From a checkpoint of a small transformer trained on Wikipedia.
Architecture: LayerNorm before each block, rotary positions, no biases in attention or MLP, tied embeddings.
Training: a variant of Muon for these matrices, 217M tokens.
Each number is 500 + 50 x the weight over its row's rms, rounded and kept within 0 to 999. Layers, rows and columns count from 0. Numbers have three digits each. The size before them is the row's rms in percent of the matrix's.

# down: layer 2 MLP down (transposed), 768x224, rms 0.255, rows 507-534, columns 0-111
# up: layer 2 MLP up, 768x224, rms 0.143, rows 508-535, columns 0-111
down507 097:438397542490433539482581471514553503549465446466474486532499550487502495460506497464504418500591537510508490426537396453543557431469496494535486486557411519585449547425572540492514468569457471504515557404551406529498578575481461461455515508524544546462547472558501528484558513487529556562510476433493576479512516539525519513433565476624
up508 103:563494508516512500504510411548490452600491501496518574492569533502543477442493522533491450483534420479418513405479480525505483511470493376503550502492472560442481464490537440467508494484562621551462482449484524367425546508585477512506495422456448558502582547591471567498465514428555422471447499460458445483463547493391443508503504550424
down508 097:480444497557530446549501539551444493562483497560536495560558471432510565518522499546455505458430545530588526498416543514439418529556426502475526530564450451583403567453560492492413447506485543521522511513507520488492608464516485473515509499485549527524585418540528486451577488507480540517549516515527424449410449518373635436523507577543
up509 110:413477493500560457499478529571553431449394529522616427402503454427544507500544573521529502511461466476541426468462515533576482477551459474521506488541475594503496546464478558509471498536608439537514423472459449479559569553492596464437505482454504494529471444502541578464453450445507392485617510479445435476514499508442566513520423475438
down509 095:493507570554532555577457492537639458422490466475595458479523408448463499506504491537542452546418470511550509453568441548523539566514510490508529527510481497508373505498471520490519469416513406565526569574491457347516605489524467519486439538449538514486523450480520460445497426529513486479402507433573451500533546496483494452612495507452
up510 097:531507489465380520502468626526500466427487494425453536529537449515333557497465498530451433493510512482554560515527613474556432509516474465523458614473477462499502421507509409496467542501496550383480623482500459448419476528499506527488521474509448418499541546581430591443526481474470468444593436453535503558466473534532495489568551478521
down510 095:505575498537346541526389519478460455429476543454433535484513488496489494470597575473499428575539447491450618497495493468536540448493553522489567489453496466517484529498535499492413553467497460485513586545599541533566547428542452559465555422405511554533528461395507459500630502503465469519554510555535505546589529478521462548483460436522
up511 088:412532486501495465477490476477525477456601460438530483458555550389474558521468507506444514514559591478492504528426551463536574501454454509411498440464509477545500606449517556505532489562605579479477476413449494507481394480454439537458449548414500495513445450479424469529536414477483384535535467510470578437488590494501442499374488542465
down511 088:592481424480520511573436636470484463534460543492513545518543482517494540532413575501555497474480430487481505391543494547575443448545452528430549534594553598399576573491466516541455543474487400588550419558485537450525518563593549527423558416542495522437582463432464509484457485417513605462444576467470507529533476545475512465560499470495
up512 097:473493507424493465489559502536574507554470558558468517520530498441524470554547481486470549496390546530511531498463490480460447524475533485596473504486421405599544604517499564526487562429512570493483529421458485467365405396451475458460533443542538508512605482462545482524544553513516420519535566473554451559535555460459495368449511520535
down512 089:449537562435415529565497478572579461424469396479445545497511563475512469500550522489461523503419504468571510534484542497575433470480500508521395458491434388498522561488464527516491414499461574560457446464446473426438554546550519537488569426509456462604594501575490530421471592569515581511540472512467509572442524522496548469441470528469
up513 103:453507508492473512403460427470563499466586480516397549493585511400461481537518454524545509498531591473464537474530539455543543500472526490461407450546539534449523532536428539515487578564500540531438479533479535498453598577549468421534380472530491554557523487493531459461586493453485557513525452470498549484515546510512458422523577504556
down513 131:401541460534429488439494467502519521451518480509495550466512582336445464563417489487489509544501522526502569542427577507496534546474486493420424557438587482465504508458416627495433577526558545572499464506471507528462602502469569471458467412479503499525520463555552527481509431384478556535464526463458542490520535420473499551429567468471
up514 092:576479489588552538601529612477491521554408518515425477528508552452450549501459531478460546563549440454424519493525494484477567503456486509543474486559407519468398470439574447568447504484478530447398495445598455542442535542536486509521551555506446511544519478487512513512524468492561472525530425622449469547473447548417487440490553499548
down514 091:519491462551516422437454426534551544521502506498529534465518523507543431558554450487509482512543447572569503412541465578447436498501465474439403542489504519545491511542495476486589598488586523599500375558398573511497471408518452542520449498437507464478515408388579540473528477537510464477432553448490455521484563601563486540471442523494
up515 096:525514549544548404432561520529506457489480491537519456325541503528416515501433481539519538552467511483587525508524552569467448500518593507484493494512523548522580548503579519435512526549635445484608546485477500497497436446479423653541503531454495482525485481475525519582519532491447504539486532495495481536436481474515622489504416488431
down515 127:472450489451425522511440480445370562504581471472496606612438438445587402476485600483475483499518471585533458504459474493548539469504446528483603489502465471543501458419450460498459491454469517540496494529579532466495586467551541381488492490512523502440478488523495482395482485494513496430531459535522505472531571523520438571510549468546
up516 106:388467372573504514436526446593505505516513450480560488483505484509542588533469446445512555442458539486542485555555584502423522549509608425461494486475498502482558527459459477466456559440476519535549556522488494537501485441488537517446458427454523495461567499435410486634436544549535462503511493489476472471588401390523569497377577481451
down516 089:525498541494508603478612482495510500576597409482514483519509528494440536419499423466485573531543533487556475502560461526411579513521570443503519498572507486523396469398466550525563429497459522475496475584602499498494454541468514540409501553567497501536496486545576492484616438355411472486496577503468539509473481580568486553575509492482
up517 095:361486567449558513529515559483485436539514489448388459487532531606410500486525584565528520488529514525392504404429430544552501594498418458368476480448570508421513530447545511594426458528481432449587421530495452525503482469589492520509497580416417503541575490478560496528394454464508543482509492410515462610484479510509610553514463459534
down517 094:535539500515372475541554512418554549528473570542542502473410410478500455556474428449527523493525540482421449576533497484446470461519398571552506526480546531477584454516505430473548545501455519521531553424557507517501426549505464379570530537581495470431464482462472665521443534518459557542562530546485558415403488546549444480559511480555
up518 104:451541550548499486391490432578530431463509521497556458485531505502468522617641554432407521521502543442527508558517573545521537580550512450449459471442546480577477411432460435502487472452479540517499400518459613528452517374426507489430477550450564470434527520485564482389585526531532568552503529524581535535472492447500463512520502465438
down518 123:430511521533497517494520421503489520514535422506550462522537575524570608596523528474410448491540504465523588472482531571560465508651552473488522517426580434523450460439494633579524503501482558534483469487524520428443496439446580590435508533446529436453466465551507531410513462478416562526519487537422578549489407467440453519591377509384
up519 107:379540552518578444473510552522524510506504453483439434535533525565550509504573445489504412458598525510518413510419562467505558528547554451524501439472509451531483518493469485485443380455510508570451562525521411506584511569411479416536554461429509429505533526502553523584513496507493420542487535435480496494532432561511463446407475494480
down519 100:491457530428541498451458515490458537419526517621572524549546436626411486498497548469530517541440446542470550542441512564498533435511400540488568516512512430592532501430502590564508402436576508513494546508547411557477527567486467507501542509541543477601532483444547541528560492449485548546582487447509481512490449560554550565583577438587
up520 100:450578496458405553479467552512464568555525495546503450445514491454449602459469538540406494577483481505474497526476555505507529437464472474569517467521462545545527549562497573470483500542510464423466456475481540492447581504525590461477469526450509427504436484498515438448420524441434551564487635571593584478486470431564426468534403494510
down520 102:520521587408531487494413511508490451517476463459471501470514527526602491486435442467573433554555560604501443449472539467450471471522385514574371520445475521493527527618489578387452480467619530488496560498481402473467512498539505457464425602468507435448491507450577454453492474466502525532494555471504558565414532558545398500507397536421
up521 114:534470499439527494425536488488578513585425524552595508529519464399598475448609529471424499539487511479399529461585443554444466531460517395605476473458535494442569517523521539507473535507477462501521491542490537467456512425484474433495463475495479624574486508449556586409519558421464451559508513490503460445511535536507465453517480515555
down521 124:445512573465435488502469498590534415520678436536480518548510500506559388453434412519545476488441472501488357474470499470545437606553518517512567471502555520528541545443571451497541504502579586487521503432501508531518479508621528450489522542498443439529479555483535487479566477522528474517539546484496428535477494468520485527436453482542
up522 096:402498603441516436487367434483536468518550524505451503491475542461459490450507516526512527513498522475490490536477491531527583486493461596463499507506550582541499528455408417497547560531517450475396456496528488535526481546468636530519398437471499441512569515500470446420564474417450508510476499611524530530481460491507412499529403534581
down522 079:454463453526440521519400507417536483465404473489530470535518555485542453534542561510507489515450444452477278514523542573552579530444513460528567475466445498413434482534494392559499498452479516469507489593554570522481583496515500514490571552498526487497547537511482527521401514472517562574535510420555462521505501562553502571476503444516
up523 088:459435476484533514517578523582439563503473534476443481593474532448492510498494516448510399487378474508616426532458478455502575438495538488544480515372563527457528515570533523438458475472513522475432539478483418482418536528450506470583551566505555469453526533512444553556526411457497567536464500446496461443467490501526449429494520481454
down523 096:557580493560457492510474477454441556518518475497476489487522506523588467485490452544474432467554475458459419462510568456476450530577518446499465446533510423470396490515491508554516515517469494408481477501517515467504488453523454528457453471503499611452557419406534409467564526566531471479427488416566496518553474599464525598499446430430
up524 097:455437484494521396502489526576578602434583417391439490565441561449444439543515495458516452501467521541456466506453583555480588494574509381584561475501503519508505505594504528527562493395517486434569478563524484519545405503570465525487593582484443450527468539503485526518529499488534519509384498593433476426480545514523451530425509488484
down524 109:504477495469446428399551477470532556411576550445541482362451474545482501494438468489571602428502481516441599498491427586421430536518499542476487405494534460491502403494514579512464527474461544449522472487488511546563539512510510458471463533552516459505481500529536455633473479531548437608559505504485475579593485413545439435500567525549
up525 107:512494486477482468332462484716484470383579561466499427559556481436494518555490411460401485499544387485563601454490466525592523479539459498570586451526459458545535452531472482488454539506494600510488422520466498391483486509520557437529572495469520529528477462480476485466469518545477482539512490500539540506494560499582465491419492551639
down525 108:486433474501511468448501484561470398459590500510487333600506468504572569561460469495525494576510515532530452595475459467475498449517408636499616489458435442590514486473502499554523520595563452621446477511452444474544501505472525465487442555634483419394533468484446494458521518558494495467515473554531602521472424464546409493601476471515
up526 086:604463456505449534490420467540420531474572530560513500560539395565533462453479480501509543530481433489544492483421505509523399475604468644457510482489536588544505398503546549488462518423558567496491526530485499444459490449393614495507492504558443525435459491496474409525520577559488520536577485483490592477489473583500499553414558508538
down526 083:517522456546575563527556594388563486581506473495432437506496614423500502469474456513609492475525471559460420501461609510496647557396427442490505460530463514556528526549520422594485511499514437481492498402495412557524472545569459552561522432524497596553443511397510455607582558390446477439476472491430476516422503534492467460532503509563
up527 088:492521508570452533470571484476479501550535524430446547529428536480503512533462518537591581525473438533452513588596541512483449361449562606492558523517468475519496449599469442534468409442490533409453530534530502471481559528510538511564492472454444484569569519478489481465455572479538509522435455500465554474447487489489459435541524525573
down527 111:499463492483463453532483540496471479434602485521566469514519584461486638530488530437502517449554560552454453506535470536513536540491417508469534501526456574475518492539424373479454555451454440532480478475554428403499522463449471487547517524577473472470506551429455518442484529486519442458553584501575499553463513595516496474513511513404
up528 087:585527495483510484435509543466514552438400447486461490451535494464537530497507370551483576503396538488432429443510537461484510521548579522586491539476538464482468407491482511486449542442552562559558507569501439512486551483465540491420440471460522417596452428504473517526483443542484478466615471438528447482539552445484508538357525467512
down528 094:443548591544506461526503427481597463525628473508552441485453534509492455569523513545519532586480529529482513499550535530463556599482523601441475542448475588578472425403532611433562481505546530402525518469514522601484513460490470469478521527491495441468558490503511547491600504553452572537499443537441486544503491495508466442439459513468
up529 098:507524539466411503522517497465510448509585466444466456490425567585569548484485573434482419475554573548458507513524527518469465573463494529507471511479508479410540580533510493461453561519462528441527612473612541564524538440538566466447487494419479512509595481496489425471503491608544446452466486523558438480578531458506491446538547570546
down529 086:431508670471526515426527499503530429519520469570515425486463542570504489481454491473507459531478562428488448562560527451618443472525473516380517530493549479490541460507501564462543542539508475501542505501489462461472455421449488551466533498549477533542502547465448357469514436573541553602493479520547446565517478425449532460506568481477
up530 101:549448515560509501464517521362464555564392522553575479404481582458477476423442471544509480568559528513581497487479396472529541456520567551563563470541442406454537477498431559459577454438371471461523514501525407503457514589497488560498557522513520468406404539598464523508496504409472538479476463560558442496585467558458496484493474487509
down530 085:529564452465493524577462478576563463506521559485494403524437448549507509598501589561496486433489552436537470514525560577571492572538465432444485572495486545469421509457527550557512494476454452523463591488530427556542460490467538493527518437523601471458474508475477500560575503474558459474429458539463460447478496483547537559507496543542
up531 096:448561528575597540537558508442483529564496493526534460379467508517458575470533508458498459498479467525499528481454479614427507532537565479507557471410575454524458497549591521487498488518492574536517475556583511497482583558569443523507529525471514617568519568524469494477651494480494454488463572447522491496521459485509525471527439468546
down531 122:521584504534515482522475520530559546520479452535424452519565534517469598468506520486448472492573474497480552423525380514490498535569627514417463467445511501455404609499382464392565499512446550523528468453515506491519493483528458511551483516522497575619511485527485490577557416509464464503403508470496479502561503502535449411480478461388
up532 107:434386524488585556492491507485483513484630555458494499546533544492628506574506539453515519472490465469431621499602560560494525512491546493564435511555507468543512550568465572478456454496455542345498444544549465478563601492447492427436541526537527479599494634492521503411513549478524572481559529531508494449424421455583400563520431491501
down532 107:521520468402513579532553505550517597487525482506455400511517482435503433492520550554412458509486470432433419525476484504445434506478497511530488493513424465503469667555511416484501647398458559495506456607544464463545519467500474390477550497500500514532478505584552487476475428480597520438551437517441483433547507564496472575563395552507
up533 118:540510458498518452410394537463505350510538547472468512470362533447508522504514462516523605503441518496481547444474608594469517464473534590632558547539526443462413495415481495536537593485552553534473473446468521453539461561442399523559511495494534427420375527511550502415478410446497506505596515474450539443514431541511499494512525495467
down533 121:465575489518540550482507511504474393433495583544424539505494475468492502529460608475513559461454502556480636514562461566498512446464481563515522510453486576562448563511470522446422522490597487460441415585507483406513458548526491422508529470554513444549509488550611538470498457450542603550571439391482481540526451454483491602474499575480
up534 091:462425466514457540443553559572434466598570524472517551479464450513555447511490500552462531407484583506468494497562530484499548516452537446438548529523539502407560511517458442538592481538497466501431469492533506531497468528517457489476534553519477477447531552489542445546447429488464599401444502503477504631412516518498491541519526552521
down534 090:435494480488569518471468458459479429467447489573495494534539512535504483503538528541503543445545477549533550599509530548523529490524455361531503524539469407477499524495465630433562515623616433431541427572528507477522464490397527547496546521547482482415468486503488476575469472479458451528559455467498492432481433415454622496541551577470
up535 086:558498388418514488548472526590525521456579477486492498488511503478521515572486517524512512521500485544557535528516578506460579543423566492522414521523467484506526488561479411499496511564587604495553558590404391413599415517511479485490504440476550571522474521466468524414500515493535496567575483506426532458495535538511467450545596496393